{"norm_eps": 1e-06, "rope_theta": 10000.0, "init_std_up": 0.0442, "warmup_steps": 200}
Each number is 128 + 32 x the weight over its row's rms, rounded and kept within 0 to 255. Layers, rows and columns count from 0. Numbers have three digits each. The size before them is the row's rms in percent of the matrix's.

# layer 7 MLP down (transposed), 1024x128, rms 0.199, rows 361-467, columns 64-127
089:137110076126155140109166095152098130163153071148121147103081157077175099166147137070056115083136126070160102180110116138081139142145121123161199079140138168102124162132105127110141090131144165
099:134119070129146149144157098146119109152169130146145111105176117121116095142087078091122126137143155159047101197165178158191162213118104161111112140137118049102114162106110118142100144122159134
091:118121133092148134169078107150098144194104072102086143060139182113093128181124182104069126136154178150177144104073082137143101126107119124124128101150117155173137105151176131106090170144130081
096:154150123110122096100116153171123093162101092093161193173118170164134116167120092078125151123160130096068131190109149114123104151178102131111088160105122164147157136173125152109160158198123093
106:115196120122133146144131166135113120126119143161087143126144055133118115142117103181156110068144162158135096161124147155140119108117179106174102098169205073110098138158058109118147162089123113
107:132147089155108119120142118112143101084111145111162149161176108132123166084176109170145080107096155120052136110158091099106159131168209171091121199148110149127111112142133129128047129093144131
097:121134114124142122167168168097151067143083127122096122168173120105139096117090157134106155167091098215139110137096145117156156104127178133136111096143164090095135070168119079098139128077123165
088:070149158105122113118130102175119152144162119048194126151096143097116145161195085196198144106145103102182155131141087167103149133129141111144070197102203144125103143133160116145129175090121143
101:121136140131166178114136113157118139114106128112161116119130091172184129152169160136114083112146046154123142146101138156094065122119117119113183135158155177122124177095083182124159102109118124
109:127110089109132146105087178154127124119156157077087140101136076134137146102108144081149172145094136093110132130077127116183125115183096113121120135104082099111138137090141145106115180156115061
098:152199166189082131125123113158118164142121150194114123175107124101134141131130147065156124098134126110096095160165075109139162158202184150145113220140131150111080120121144136175113107139146039
102:122174153107107074145170076107122157122104098156150182156080154173127145132105112124095109125084129109115145118149088149138129142137160082119137116147136107127116173105134156118153186139185128
091:155139163105101222113206125080099128131147119134107097127112084127155121111142122140128092149114050149167121123181119123101181129129092136153113092121141213131129125139096160054103145137103102
082:094154180069076117140129183094142134111110115093140088119104156176095105158128139129072077152122113142123092186127154103130177090126096135107139123113120186161130156149176087126147072095192111
098:096155094155137121100138084060139186148133181164158161153160137110199086099060133097148095119063179102144092139118134175142174187127135121081140168083152131117122100082120113132039112129126161
109:135077191135121149154088158127128110134134061148118166089106033138128164111088176140109136131198115165130158141159131155124083139151121096103144127132100075086108144074094103059188126119125101
108:150136173093130087150149142109114116133145101071149161124134186132112148171187132148148164153164132179127076140151076108138144114122152157095084131078119161121188172113141114183084094121141145
092:169078132112127117086109178175199063111139139146147181128093045121091123093143090162083078160121119175161104117147164104056110058127121113125210090101089133123145103167082103099145193134087095
096:154128143065122133152126150217147039120141166146153172137112167165105103092103135134083123149117142111175162109121161123047100154083143149141134143096149153161104126149143096112141057147072121
114:102131068075094129220106137119090163149128140073169168144101099137164112115145220129200106184125199150124116125155129071127192148140125119127140131116064167124097088137199109141126101102125146
106:121148109087127100170058111078136154118133128160122116096129115145103158125105115151140094135130176133120100112124107126077103132101137089194129100115101143084165149118128104220111148111165077
106:156117112166135117159107116139192072107152117187158111118117149137086159143148132156134131086095178124126113117123105137112121089146121153122192122116109175112126123119099175125112130149117152
091:140076136138122082139132127152102189140168050113117190131113143178097114071095134079116171130173123087143136141152132121118133060199094101109133135083138142130134148160142110164185109141162124
104:115112148071158169043116153114126171128110193131140134137107143115158077103093102135136144151102086129132123153138154169159157125146159152148112151165142208127128097086120127173119159129168069
096:127143158150131147138118177139110128157110121103135118132120109182160117141134132063138151202163124047161103177120099113077166153189140079156104104134156102171062103069118149181084144103110104
103:205108129092100152118158116089087150130104091157155096170129088097117058130106093106145161168129193178138126095088133164130149154064152117185082179073192147124104164141141099062123163128133167
104:144161070157109066112096127133113155108167138169183116115120204126151068168141102148115143130063128156151083141079169082125124084123152146170153143145068113165169136080126171129202094112203151
101:156154131156148132102133111100089163091195083084135081084158169055113108150108061090123125155115050095113140178087161129056073100146125205064148162140086163085100095140149111083142135133166154
094:128143136131118163105102152144095147143092128121141132151121202177213160129220135148087116149140172136124131127151150147150070177087124145158160115101169182107134162122153092095065090137133143
090:186140049127117138109152153110119145134112138159105086058107182136173121162114113108146152179119148173101152168110147083122079127111165074169139157104178158116083117096109115121130166126075141
097:134149162166082169082127123190160081134081125132126068115132097076124131139186140128135163125182070172165131133126120108112155133157119140111141091113106112100116185151166142109080163107077078
089:122133159194148093135124136116113109155073187135166115126161115143156124108071127111159087146096122131103165123103108101092136177077130128136148174166170157157118107077130155190126116118138099
108:094080152140135136137129105143117095146138113108180056128144079103168162145094141144079158111111170079112047122159120159126124123115112145169123112134085100132173119038116139103129129093104132
089:069124148173128111038122144172134134221134136117119145178108081108161173101112109112155147175121111134096183112178097148075146158140099098094114154077120179071152171103094134115156174172114158
103:161141116143104129137162122142099090135132135111096133123174161069148112123117128145105105160057154135151161160123152118078092088100130096164134110132160148137143155126077147162124046163029154
098:086116115125123122022121143148148156091126153052142168116135118122084164156209112143185066137120100129124201140125136086179106120107179114151105157064105178174102138112094185126151168115110111
091:138182131127167116104122072144072123186087132125156108095150091161158196067181198118110102131150120167098136154203144160075155126157149159108087181170116129096180142115125166120136127140134136
107:154143167126113128178142166173182147113128121175149162122167181150149205153114085137125126153100114125098064134158112113106150124145128137139118126119160067092108159127149071133026136098119166
094:140201108116116131170141141099125103163109121157124144169167133120137164088109126109115117098126105153094160148093144157128165138116117187139117038130154135088105152111128121205107144115103146
109:127102138133096129115109115116101149073123140089188159169150185128121158083150105169084173218049139120145167146156143145074153173136209140162109166085106107150073138140170175149101094138147107
095:151082084137120163130130119128133107095116095097177087112115122137122098100056149160134157128215122095151110078154093146119100130163082166177156174143142206096152128151085123129130154063125121
090:160187081098138113138141126133101069145143145163124078149145115106148090140180110153171141122104149192141100129115155163145152179134149184106138114120197187139104162130094124188077152162149141
098:200118153063126166072077097111134110112133156135161126072045146122150195092133151134145126137133117169134160087133112089082112041105128107112175120113132089157168166183138158144127114194113120
108:090124140038089142148139107131188119193182130142067155129116094145087164114113102189088137186127134145161105095135111165128194151105144109127118141106159145221100143088127131100153165149108124
094:116216164136156147139122145101115119156177100147153124126076158089131099108122060085162154098092116135126178179121083157057133087135157164145167069127116179178154154137134174092100156121100160
111:139112142178130147097127167111125076114065162143128145104112121120142137164127158151167142156075147123121193140125120163083085121059187127090143173156157123178123127164119208141149130123151204
103:083129113153130070147107155173104128120184163117188132165167135143094150170115209147145047109147152157146085104135099111106126162113154106174168105056192118074134143140094113081122121076210152
097:114118166188063149135139129115063119172104152123103089122135088144123093142106130159065083157186144106134142224132112172093121165165113132149129143127149142111124177138198131135140089118163141
101:124093196122142125142162157141132145172130136168014094065174174128146119138156126140124152141117150147132108146172104116141136094088137193091107133114151146169091185160118066125080089113152140
097:133087131155103165078129199076179148145118116081155120163140077123126134121145189161081146166135125142154096136209114158131129190141072110154121160152118155117084123165121137166121096097082194
095:150163116154163151108094123131126085126139117123129059108088060166158115137113123095177090198121163076165104053166122104156165086157201124159081107143058093146145081162138137104168189142095116
093:098154131098084163114126132163113041111100129167160155188064116100131105150085194109152107123064123096113076148091148176123119072205173114143144126175137085128187140119090147154180103079127156
100:111176140062139127133090158177132135084089145100129082141174139158065063082143150078120164125113058130151098140128140132148073159096115091147111077127124137135130133127155121155109106097195089
103:135085105085147095127178111140090206163164131108144165153136157175084184204086142094156120095157178095111077103123098099111066192165162071151076159150122100193106123160125126124155131149153146
106:086152160134111103134126059094158116121117151175101165135148095159153157150179129195165122104117129133110150154099137122123109126180105184166087093171112102101099070181132107162127161150090157
101:156139120079114136153152117126067099135144134111121161186034114132168138111134095163090148139135123105107113163177157126164140193125141086174110164150130123117114133104102118139115099147182111
103:074133169135123159163183115131155131142112082094145157108147114113196056071117115060140121140103135087145128187087146073076129071144137210110120118136138106142175092185133086105150151160159125
081:141136126174132110154136163172115108136159164171143133128082091087164130152164137087127043131135082121145113125178101065093109117063167145141105119116126148145220143115120114155145137111127148
089:147129134167216125138115121093108193182142097140168119131160127156120106092143122132174113104164185086135158175164142077174146092167166176104070085124144116038147103195146098109128148112154138
093:128157093166070159132095175102152121122120104099126063113160146075125108126132098122106141141092123176184088075158147172108150182147125054154118172147132149178131133117115078095051096046080144
097:181148134150132153070105191152121138118114108134072144042109078120117145136120163136083113119155184160093154178145133141127115123110089143120116113117171116105153135129121130154142179058158196
093:120090122158109171117109180109125113142183189177112144154106166053137148100162115110136187120120121100169075071097113095136145110130116116143123209124130109093144101143111122159165149145105102
096:155128145099117158171146144124136128100141172124106131148159162143110092144125133108167146127082127127111128177148109191181155162130105155121140150112216120192124099152146151095107102190143098
098:096088155110108100128156055133139117087169096086177079160124098092218122140159108165116122140155184145135173129122118097125133181125140130163113136169178136118097129100164150173092141138131138
101:129156153127142205128206099123139133120110160127108169101169118100201143101102108115169149126109188120154157110165136109080114061144134146103123163123089192174145162086112147138127084098145133
085:117174122144151113140155095139190112170135171156168125154150134128161152151117130141156050109096129159122137107130146150118086118118137100131129118076153160147141213163103125128157196147127116
115:165166137155122192091146097173166146133125093132111084199148138130046112172144110087113138151130145151164059165158134163171123095150117142116138121087115140096180156103107131126110167148139121
092:154127118104106134091123080109099133111163111122151123114107130124146105156159134228095123114127172129158153134110133124078156135115152147153075159190099059140134084141081142076117078089136092
095:095107151110178141162166078170156128140148092144073129117168113126066158143113113134127114226021155151120106149123132103141134143084084106120117118137175142162160080147137167129114156102128106
085:132170164133105102084137170106102090104128088149152174232178105169176132090130122090146168129124115144175195111110130138123145121078133147144110142106105085102083014148135151139087158114118158
094:097089204168135097151154085115071156175124134146136151139114138087117138150107203155114139077102092143102144089136103111130140151129093183123074132133139117064123078178146146094138087160114126
106:120113128117181126058134184199092108059144130143084099084119160109119080183120096134138136159174151146123186150181174163101186103047139110113147112123137091115130140072151155122115109102087100
099:126181149181142114146145126090153096097126105138106129086068099090114151187098141138178179109185141101116135121118059155106153128137093105117141092096117146100149129119057141090162124097134070
112:069070106072169124177141142090201159167120128129120139135115129124087142134088135149103166134148128169064129138124127114183194114163199150101097097129141146137150121115120110069168062091109154
092:124161098178079134129143138138157052169113148113173174124125140101160064094135106111079139164127137154134126134127136129159094098119190114088117144102162159153150102171148170187182110160147059
106:151136142162144101171121112117132095049125117114096100093147117159099144068135170170159144101151143029080106150137095166120171108141118050131129157136090111171151102157148099126162142100127093
090:175079075113088086108106120164131186155150138096115135161188143090129108160120120094121135136118144095080116130121150095089106149149096092129156092166097129167092106120133123122171104084143113
095:182164122119121175093064131162129148144142146159128171088146144117157124167083074040141115117148174120137135065146149138121114159149118116114102112151137112095183179066115170120102126126102125
099:160080156126143110092084124134115118143089140101120084070160167128170128148159112140100139107114117117092086089141133101122160083190128115146108125156121128119094111075118180097119124125130114
103:142127131184112105171078049128124137095107112109110190132152091122147135120103177175139144083125136120105135119134085135100198139179113135177203130097084094135153086116099086173142116090115111
096:161121114129086124116094132100115113099099193119089103097157114129102161214128130145130087096126145199127190160096153163107142110122105084120063131105182074116067106130130142123068174137111149
086:171118085117166160092117145093118123100182113119176110110125153062139232053125141153139132095161143147103089119124094125142201150102142171093130121126129150150140062163142118133165099119125115
093:126122095154135155179098140126165154172127100075163151123124113141077089089147060120172121084121178137166108128080099138155133087076136135091110152118142131102182112137161180069098095067101124
106:104112137163152121096143158106138101160112064150150137089139178185183102162152161178175114153139143130116179148209111138129172132136064096142092160151155119083123136131150092131110137082187184
099:132169062081152127201179124181145122090157132174159136159100094150099058130153092143151115146163129099130109124164091134146132138113182099115124109179090161212133100086103122100120116080141157
095:065110136148106162130038128152062098139101152131168179098138159162075150085107101220152110202139133164110139088152146159121121148145091101173108159107138132109140130116142147159143151097120156
099:055109171138119168079091148097146192147125135135120157131127164166082167136126211152135094120146093139100122129119120113126124141135054159085057084149210131154185114091131123123128094097093122
091:099200111164123096169134128120104125130120146082093137113158118151158127145186164065218132167098159198095134128110138171130112121102097127146145129187163143083103141110104127137120131143159107
106:106085147154127113118143161119108114135160163132135162126155095130128119095184118163042082125133148131101141181176159081143116161152095157140124122180078109149074141120156085089095109157078068
091:142133142128154091124158131171121171102109154119119136151113102122129109152107180184135143182191104121161161091101106080119138132059131149119137168113168121105134137144157138176132133153226101
093:118157094118140151133131126096175135145121162113146127148068145078114093138151139155132152100126077117196119137091146161096063087020157123115121088139114157121149127124127142110145197108124121
094:165113121118180106132117123140068131105136194121111113110085114117160171127105136089109067120141133114175167125161115073102097124148141126107160174122114162090140087140101039126083097146120168
111:178151098140160066116062122130167174118151098147214144144177110135168138162159079122121165094115147092136108117098138149101209119146125112115120201152119094113105162167119206138093120111163139
101:159127145170147150096128165139140138109127079161148161131113164094155138150093161163138104090124118127140114164116162170109150117114110171153180138127101070172121134131163097096154113146118160
106:147080112142154100138144158070046068101105173163146155204104095152091130094090136125127123126188088158250135141173117132111144157105109149089130123162138096140114104109107130136142101147152115
089:104130058133142103136177094173121109104086113109135144131148121115077132134118185180085135127088188169107149103182152143156120158110125186077113104087194121080130092087063170125152126156158105
095:132184158155125101109146204153105115107149107131077113145192121093168123147116063113133111073173159104107136137143096132126140122115135112108166113132119101112182094183163132127132099069139173
100:132107137112097155139132117154101139182088113088104116149189091149163099065170114132131192103098126108168114129125124123157161224123103126138128093106118139119091136128139130183082161113072069
107:112175147148146140106120085104149176125138064113081116107136125143115130130150104123129111153105182099159115087114148115151117179125145105174134085114134119176088102157072108145144120100113147
100:120116074122123148126145077186166186114101200167130176107128195126128132129121184197157121102111092095160140106137108112191137149106148099105111144116123108118075066121144151137133108111124150
095:118086042114161122156115107044090088118101099125136130104192136153161111140184114103151149208151141139109172131125160156115158172094072123126163125144175129123125167086122161106132101082128136
090:166146148080090113135058112189138132148124097085163116154089146153091136144151112118086114119163096129184145079128127088092112167048079043169150129078126195058112183117110122088089130143151110
107:146125117085141160122177069112105081082110089126141197112101086099134107144122163211103161147107153139156132126056067167121144120126138102097119127107143117116067159185094113111154118094158129
104:115108139169084126148131128118188132085127108095194109091129173082115163073100118174093127156126111093135121102064093112105126145118120075093105116159104125178166193146163118119074106064078068
097:169118116064069132156131115144114174200124081175057136131102167136112130147134160173111095119167122108137160144125090153122113093205095187171173153123152151182168124157170150132131133150152120
107:141122171111177138101152151140156133105116081156199112123103097107155131130076138165135111103168072108127136150159078050206108118104170154126155087140104071095110125142130134125119191121134063
093:096163118143151062155137137131103164081095101158111154147161118156130143139094144139115130154131114111139152083135118168105152089126142148147147105084150182140148075060105150146138152089161163
# layer 7 MLP up, 1024x128, rms 0.196, rows 362-468, columns 64-127
094:154114076111099134112064116092122169125132149091099160122157126108142112150119160159139078134067166156133104123134148074089076105114126119083104068174150113157127205042113146105089109131114123
099:160131166200120129181174079168133132124160135084202092125181081165164090118182138121114216103148123109079207081143152141128097171118134096111129100110121131124146127157152135091170106146097127
098:128135113201135071119112156132134163119111125116128121143153077127172135150112197120125138138184122111118123067155132094093128143106059119152133096114138147101163147066115165109189105160163155
092:088114175167142148116143177145120120147108140118136137073131099136169148128124153102076117092159217084123121047134123164150134165139156128123150129091142117112142207169087127141129147112142146
102:115185127119073115149163147096125119100105159136163127103144180158151135118107117073170135170099138136143083108129169114155092183117145136163147100111121116126116121127152102128126134137120117
088:154123081119124069112066108159125197128143132146143111064075143207105096122146147145155192109136135093136142177117129109141079112161162130149095067087121156130109155152159165079141125124147104
095:130122127103160116116146155121191110087101160126124099150081102107081118158142176115077103186144181137149132151114142140142141129127065034160140094137127162112146165127157078095116119131140106
109:055129081113135049127148114108153122110158167160153216160143192130069161140119106148137157134137175095168129132143120130136170159153091116166095110155113051126149102121210105148119105127140126
109:176113116118116153140133188177164119106132147082067195083043071160115083166136147114115154163069148091093099098182119105143172134145115089115095150109133110132126148116136157132116152073149161
092:125122083103099102130188092066110141124170173103123123123150157117108156078156118143060158144093143167103065195119121071118110189123157137121116098139108082140129116129050136085152181123206132
110:078099120157138165072105184124160146152074141161103165035102074067144135129089102113140155142100145107130130180153191173145110118115065144127095139100114132140147127125160071113106124093095177
102:120096112132085097032092084116105200078110125155157113140090136115138139071191096108124179165113087149067158189144135090105116145148117164126136086140135149130114162127134083147160106155146129
091:123146105112204111119099149145137122060151127068093154155119114138115169106159155114133128123159090125169160142105150196132148122181094127117071065159134110148109110136095169173131138179079153
110:151113184071085140154129073204100076114104105096129142128094124184142117174144141143080101166129104140090120099110111116133103137151194142160148121138141160101157121193165128078114156108192147
096:190058150176129178128178079106086129099083149113159137091127151148099135131115147132110126114084171143167126141108126144180098152124113114124075117159091135104123117122118179072128137138107131
100:135132190118191119150142200136138152156102184136144161121170101112114090167145112066179097062109088151165140134137104086127158172106073078123154142153097134153052124128117147113225070140122094
094:171125110184140074134175148105098115158121053127099129143151181155210095116075122109139135153122125123130140073089098091178172119130100128173160104153144085108141127053185137144115156152136182
093:138108120149120124053143092151133144123115126109122126146133119184156131105134101141137130130112127113121149152135141135188092142132107136093156110141059126104095148069145184247116188103067063
092:104083064165145094138124139125097146142113135120101124171141115182163144127126176073204105126165102147164079137140123102153193161126150162099179108096100103096177100108190109138161144124187128
104:086120129135109092071103054109147145122165117105132132144136125161104190132129077117116074127162159139100123056151142180107116131137146140115209121132150135066139180080156155126169144094124087
116:082132080187163121136096147101107153132155037127111141217113136080156168160071140161095105084124176085115161099140106125105150123108122101142108141137151167101102126124057064121126154138148120
089:141102140099147149149170175089135104136081192180166110088175116082147147173149123170100114088138142180160110111129103164136098203137149129119135176174127125137060142104092107123104164137084104
106:127131087154131145049075111115130208159117108158117095146183108080087054124183089118135106159142125155138123111114182162131142071143126162178093146046151152067132153102113107093075094229126118
085:094134152109116130099147129248177099109127126178138150168103133148125118172127067150094107139154142132164104165133115068152112143114167142165136119136168102094107115174115085128136104087104134
098:121143161108162142111128105124107107171086176126119135136134118133140138164063149095093073122116078158137169160127104083173198098095124174118143081108076098106143147150145141143167114145119120
099:185161122165132099088142151159108134100165139165111132121170178131086035140105157106127158107158099095082116124105125110139109159096062102175064146143102117122150143136080132146143113079090148
103:115104135081139121159160132123106106118143133158150141150153128169158130087130207159130141130075136165076134169156068172193140124155113081241124106145151058120136163141098113126107189122137129
095:088063120110156102159142108119116121166211113083099152157143135094135138184106120162140113133098122138140125103182166085167174109175125132086106158124105142127092091153143065143151133189136144
096:122077138128096147154099105121131106092106078137179063195106111074138114066132103176096121117120119158086043120157099132111159140168111124084165070104108106126154135151124070103073130135126104
102:066181136093139149163168107131124196150120100115142184119100098126143158125094078134138119125120157096069094139118144163070196059140108100165108128152137147052162089127155166158075112115103150
091:159109122137096126109138129082106140101087182078194110092140142169144162147114119114126137103139161094110123100132150138097101147189093172144169102114120162208147137115100140170093101095112104
095:145114154191130137174151146124094158133087150141099035153125121141142136114114158134135140173110180143196121135120154149151106098127077133137097119167112155072152146146097103141112106116141108
088:156199125110137081113133100100117100150132149119119131143105157124097133190114080173112084144104186142136122151098125143175108131102101109134100136179090132142078172140167143163088072096149113
103:078126132178116092142121108109104151099163058119149117149114134140160121111148137135140043209111122157095162234099132139116145151138080161133135127104097130108108098083091156086173128146146123
095:135166131146175163160193109075033145163111157135121100118121120111142096140104170056110144079108144113141123166186154157137110086140045102147099152169062160110134112122125097119131182164124118
088:171143101103136106157044132142131060176129146091157081176153139117095088136112124117111158144093129162199120091156130122136088079179153168122102091124090133118052148190119148155130089094113091
099:159168121156115130090142087114120213181117117086137065082106170097128150132126100160124108170132168105075164133135136106129118105124093097164163133047116106110130125103115112052099152145106136
100:128120077152115115092182149149137135065161185138110181107139148150099153116110141147141162111139098158121141087116160114093115138128061124072067148099047119089070163109124145066131162101173115
094:147103188167146144134151125187142118108129159176104133107089104118130179168100119130171119091154174157107090158108104168127117099116121104071166137171092158116110108160115064093161146144090133
103:134148146089123134083117157077123161167121138075117148161131111120127151148155119157125130141108208149154042144080131146149152095104116131097095154070172088142112100164114111114132116190145168
094:131109070134183116168150220130138098081101142087077133110138173100134085104146146157107199160117120126079105169136159147109127111091179133149128132109102152124156132157166151119169118140153126
103:140124156089149144146148129153119166135121101136145158163090132149051171160172068089102095146100069126120160129167137120112110097165131104172132089056099148181140127086188178077125131096120160
106:119108119099164115120072170113162171144120135125110133121126127163088122142139148203174163189099183141098134179096134059118128149114110095110141150102143112148169172156078097120103108060070091
105:158131098125145116136126122125127164093100144130166156107163138119137108199161116150170109234163099081177094088122133127163138133105098171149111184179078132142071203112130085119115113140168128
115:166098145115068112053145125145152113133126127109131158138139156132137094100112082159160144123147172110145095174112134093083147078170188126099121095142137080119123169163149083124176146133106142
101:130112080153151111166165144088135103141053078084121163097139114097160067161128106099087191132098144110114101110096112150077151111108101141071117077163131142139118159172149123127114107175049130
087:132137074097124183125100065169124119161099099089125186135091135135127142138126149096187143140056126172107136140138149167069110082097116088108147126105094150102132156185084154122095118165123119
102:168089107115127132130180163108127123143096080060058076111141175151213106115169100106120149145119131152100163115130122154144110114193125148119193163182128139062110111073138091079126148154160165
102:117131152138060114084085095149117117142126161042102126141092077140108151123166121094237054129141142136104144097170203157134131106119122088151119097111112074110153127143145153108086126137118131
090:160127104110181062113139169172140148158118140119064179140142125113158096129142057109131136171070134135103102120151131105117107139159104193153071143181135148108129127175138087069088182102185136
093:095128135157101155089084138148108112171159123133105197183103155082116147119091092064136093145096168153140125121102155164087123093138128099116148167039110076136119180143120093140087129087099153
107:130086145123125134134122112159142132150114148100082119125139134125122178162118099142101129146123187170057116077116101172084138112099148153140101122155094075140171162176073134157144130140088087
115:184113140095082142103137154199146116034062104103144121141110118145106094157137165099107077139146110182133182168127154163107052142098106172158110123086116114196160145130102099113133093144123149
091:151142138112121100163122132149113147087121134121080093148113085170193092118184107110076100131116143181136199093137138153127126066109127106100067173175134150098079115215114117142156132178101159
106:172100149121134188042173103148149131115071114197173106072134167136056121135131103138099172105084120200141140131135139093148156098121181135106164133060085103134118132117151114088121136115068114
098:177101124172136121147136153144109172062142093050134144167121149114121156165079056118139144165116175183111094083113142129145158142221086098098127182145134101129115189064063132174164126166119081
099:192145119126110148080111096131110143150121111081144151107164139105117094048109111129169173061105212169114161108146118160151100127159122045121201141163133098088129145141123115160108148187155143
092:171104109143157108123150146164176130205174083133124123173110121037164174146098139109132125177019096138117122154144104086207147173188097125131119147165117123153188188149119095131099079126128114
102:095117140157119114105158145160119141134140086171117109107072142159094143144090116172130151086197138082078138171090144136170152118098113170126069069160165116097119150174083106112148175172094083
104:168148071134071186062126147188174080150148093115182131047131118180075066167118169132115109101133129082104102111130156147118084092098107161153119120132150110128198135160126055129203146131097138
087:157100110184071100161145081109145144083071099172115152145113099144197105169137173133125142139102136163118074131207105088084157208140118129089133131131165138152170139051072114155126142117153105
095:161095122121177056124132101160116140134094144130195153145125155154070123134119116101162082143095152122106120076147135184091129162148147149151118125154127132099148099145092132086167163143197112
090:154107088147109164156123154125113140093125123163180174184127124148130178070162103088114153167112149125139129140177131121129085123139113093103088160094119172141067184150076117143175143167162108
110:158116114136100119129197115050134153137134131127063154166136165120145144151248126125121133182147108157138130061112103125143109085180140107125123140121173130099159161104095137102044134195170106
088:116103109107115111110118101135113090076119157103152149124134185111133124059143136125126144093113157147129112158140081145139137171147070188128169067125104118144116093099070099177087105101143126
102:082115073122090115144099160095137117111129073122135149164170115135060186156096147151145109101124165125190149135121134096134095164095100112147117109084109144132141136163072126139150118223112104
100:118146148092169067169079144155111149121130144078149162123181077103160096145161180113176161119114118115106131102155143209148096091091103163140132114134115130124129132159101133109051123105154149
093:173105138122129169184118169087151164124082190129134142059046078113169110162126141140097085188135120110109099156144134099136061130085095106106139156115178113103104144136146090142107173137156123
089:077102116123136090114144138098142119158114073131140137169095154156164136132118097120172143106135145100093127168100127085084100114060147000209093136150174093079133165123132130121167134108145122
094:153111085080196070116114085116134131138125079097112113125104216162134104089131076163098117190126085152109081113123236143134142063122133109128146125151093134161111187179123138116192131101117112
103:108147133217163123151110099184131169188161125115106159134124132120113131134103136109159107141052058135131089099163117123136143117122086126155095163133096127113050147142151093193160088109103145
094:137105067113151161127154133148144059087160125142129148080117117095111127100098230134122105114153175166179117065140135127095126054130122135140139124094111141079158143084156132147126137183128122
119:150170098159176055123154167171055134145129180081180133129118112146139057127095085108166122188141162095118125129123151109089147123153120158130132149123098128107085074131112150128145127127104157
092:152139104097139083073138113086179166140107109093086155097132150144086143160079156090124107097142128117126170108149114170163104159078101126147158121153166111167138157171161090117155173095103170
102:174129109161146114119181124151131162143156094117104116197151095154176136180114178101093109114090128162116113168114095092144107091122129112136126147054079183128146109148180132067157095097125103
092:088156130151125149084099114106148144189181154139115125129091112123057116113085096092041154141066133156185124093135138143156125108134105109170120133071185143101152158083104147080172109128120116
108:108147116071150109118141177145176126133131180113155138106081172149096137131160131113098123150087145135157150131140148139148158088079136169126120091128147171137131166161163057134086153165154088
096:116127086135115138179157123111153151099127152163150150167187198145142177106119118094107099132122136154125121096108179135091069094164122135123098127126182110147141133116112132138148194112116145
106:105094194048107127075121101094152170126161128090092134181144103106117131161171088157135140133159149098084103090095112113165151113088116064148158118138129137122140173098114140199171173143147176
095:053076158083093173130093166152179112148083105101171140093135101118146101147115152103112168136161119101103141128123100096118163173142107147137101149155152111079117161123144047160208076153144160
089:144153126157119139149111094157167053043156146112125151129108108133111075149121157075186068176143093128123095113147124098119079100104141072138146132138113120159108095105133146062124183100079181
105:140152106135163135135147175129137173157156143135132147112145121144146098159173171188142093168140111173125147085154076039141123172071141120082133156102167066139136147108095128074103115119113096
097:110075122146091081195184108160084110145135163119120086133140149115127140106183139104166097187125193161139109158125115154121058085143143152128081126063103127079185125154124088112154090106108171
105:128113069125083156178135171138137124159114109122109143116177135153140118143207128109125105138168141103123147080205134153117189113151110163113103159125151114111101135141085124108101105097145114
087:117131154104119134161173133111136126153043137101175123113069082078109148128080088044131178173150146119188096130109118117098152170189104107109155159116128067109135162100064174136151107094149105
100:161123172101123124121150108080105106078106150104148138135116160142122042132162128131120137145075174173169133137123170127143123199048145100123162173120107094100126152063075101097107109087106148
095:140185169123078182113152158144136160099150118185110126127114128119127090166105127162134107090133132130113110083145149137084147084150100184135207164098118125168157144116125142082129136181080095
107:157100152100085118098127117142146178075100127128149157112138074098133128182107101125160127097082120101170155120121123099147125034098154136216179157162131172178119170129192123154141102105160149
090:188140134113109100139076128150131127123048132100080098139112108170122116108137022146136071165146135073161114152188126113126151100170105164146122122103162120080126181169106077176136164127150150
093:173134086160097161128134130105102157085060108147101141135126157070120105173084130066127118095128126105094148191158167087123086125108158060102144113145135142167157196135064088107113181176114154
103:127115111145167114059082156116161109169119100116067161105143175107135130103150083096100106207136136151092097006164154111097158087093059130118070140155138135163170119194124171098098158138126145
099:079119129100105130121107210191146170097082116139143122100161098142128141189075099103123204163131067149126172117119136142155187074149098151146114140176102170157175159105142051102148099094141135
095:149117137126149127176059122133137107110116129145124145118107175105111088120095102081102142134156162129126129163116130059110093138152098155111143175166137134073119122075165162113133092083167086
111:131147180195083077100125105197130119139152070124147102190116155093138161193156145077126149097126102132099131099109126155117129142093134144130138155069149165133146113162121094095110100124128076
092:193122133134122131146118141146182164127190118157148098114117124105146113142170098062089183125138136128105115140128097110060074084156170089147163140160098147144138148167158170101141145157092104
088:129070114116077140188120070124177145111074149138144136158107142152119082097129171169151210149073122187184079144147169171121132150137116115105163166116101150127078139149158156144133121140111119
099:128101110052135115116086095100097132191143119130135133128109084153085125139075133136200101124067125173122102105093118095119136153144127154095127118157118097162144182163131106113066071101110164
098:102129132167108136053109101163123121159124169096154067116081096100152100097197177133087129165178046157126151142171101139097056101155132128157158109095149089091107105102132132140104105121154104
102:077117139094172115117192148166146100126131105109150085162177149126115106129159177112078141121104165162110165110070181155136133111160160168092124151125028152118107085134177086175185143160073115
094:156126155147137105140095155087109108082087103124121148155148161110109110124128128075151122123130119133193092121207122118125119169178083117054078095125130119110137187165105158190122103138160077
097:167096056138083135120183063082144136134130122131096123136118166089171119118097098176175144067144112123082130180141112107150148097216123144138103138111143090129104119145172123129111148197125098
111:173113128060074144110174160084115134135069096137164104086192150125122108142070105123111158156100123135165133049108174145048088080092106136107169090139119122099191146113106135093126164164110169
108:133153135139153158151117220148114096122122101096103177093123137106156112150080168027149112083119165150139126071144162159065162103112148178150180032156152117135159097100118096097151158114115116
102:120039144168119135140161113132106143149114129082129194080157137156169057069133153127159133106077160118106151141132114113138098138083140095096125156054164132107134184153107169085128165101124087
104:190139096195118166124068140134124106143095115196087151124129093107140162176078102086164118103155115108132150152157142164140137092177120142096129103104157124084178167076159193114155093109114167
085:141139137146160071075064099155096083143122088139155095126124141121141154088111084107122129141162116177038092111098130087188146116151122122128115116084152122130156059129094079151108117095067105
103:120093121122103181139137099162074170086138126159136140087095127144166170180189127128184066128087080159126155107158123172120175144157130140089131102109233119133145140110180142166137135152118146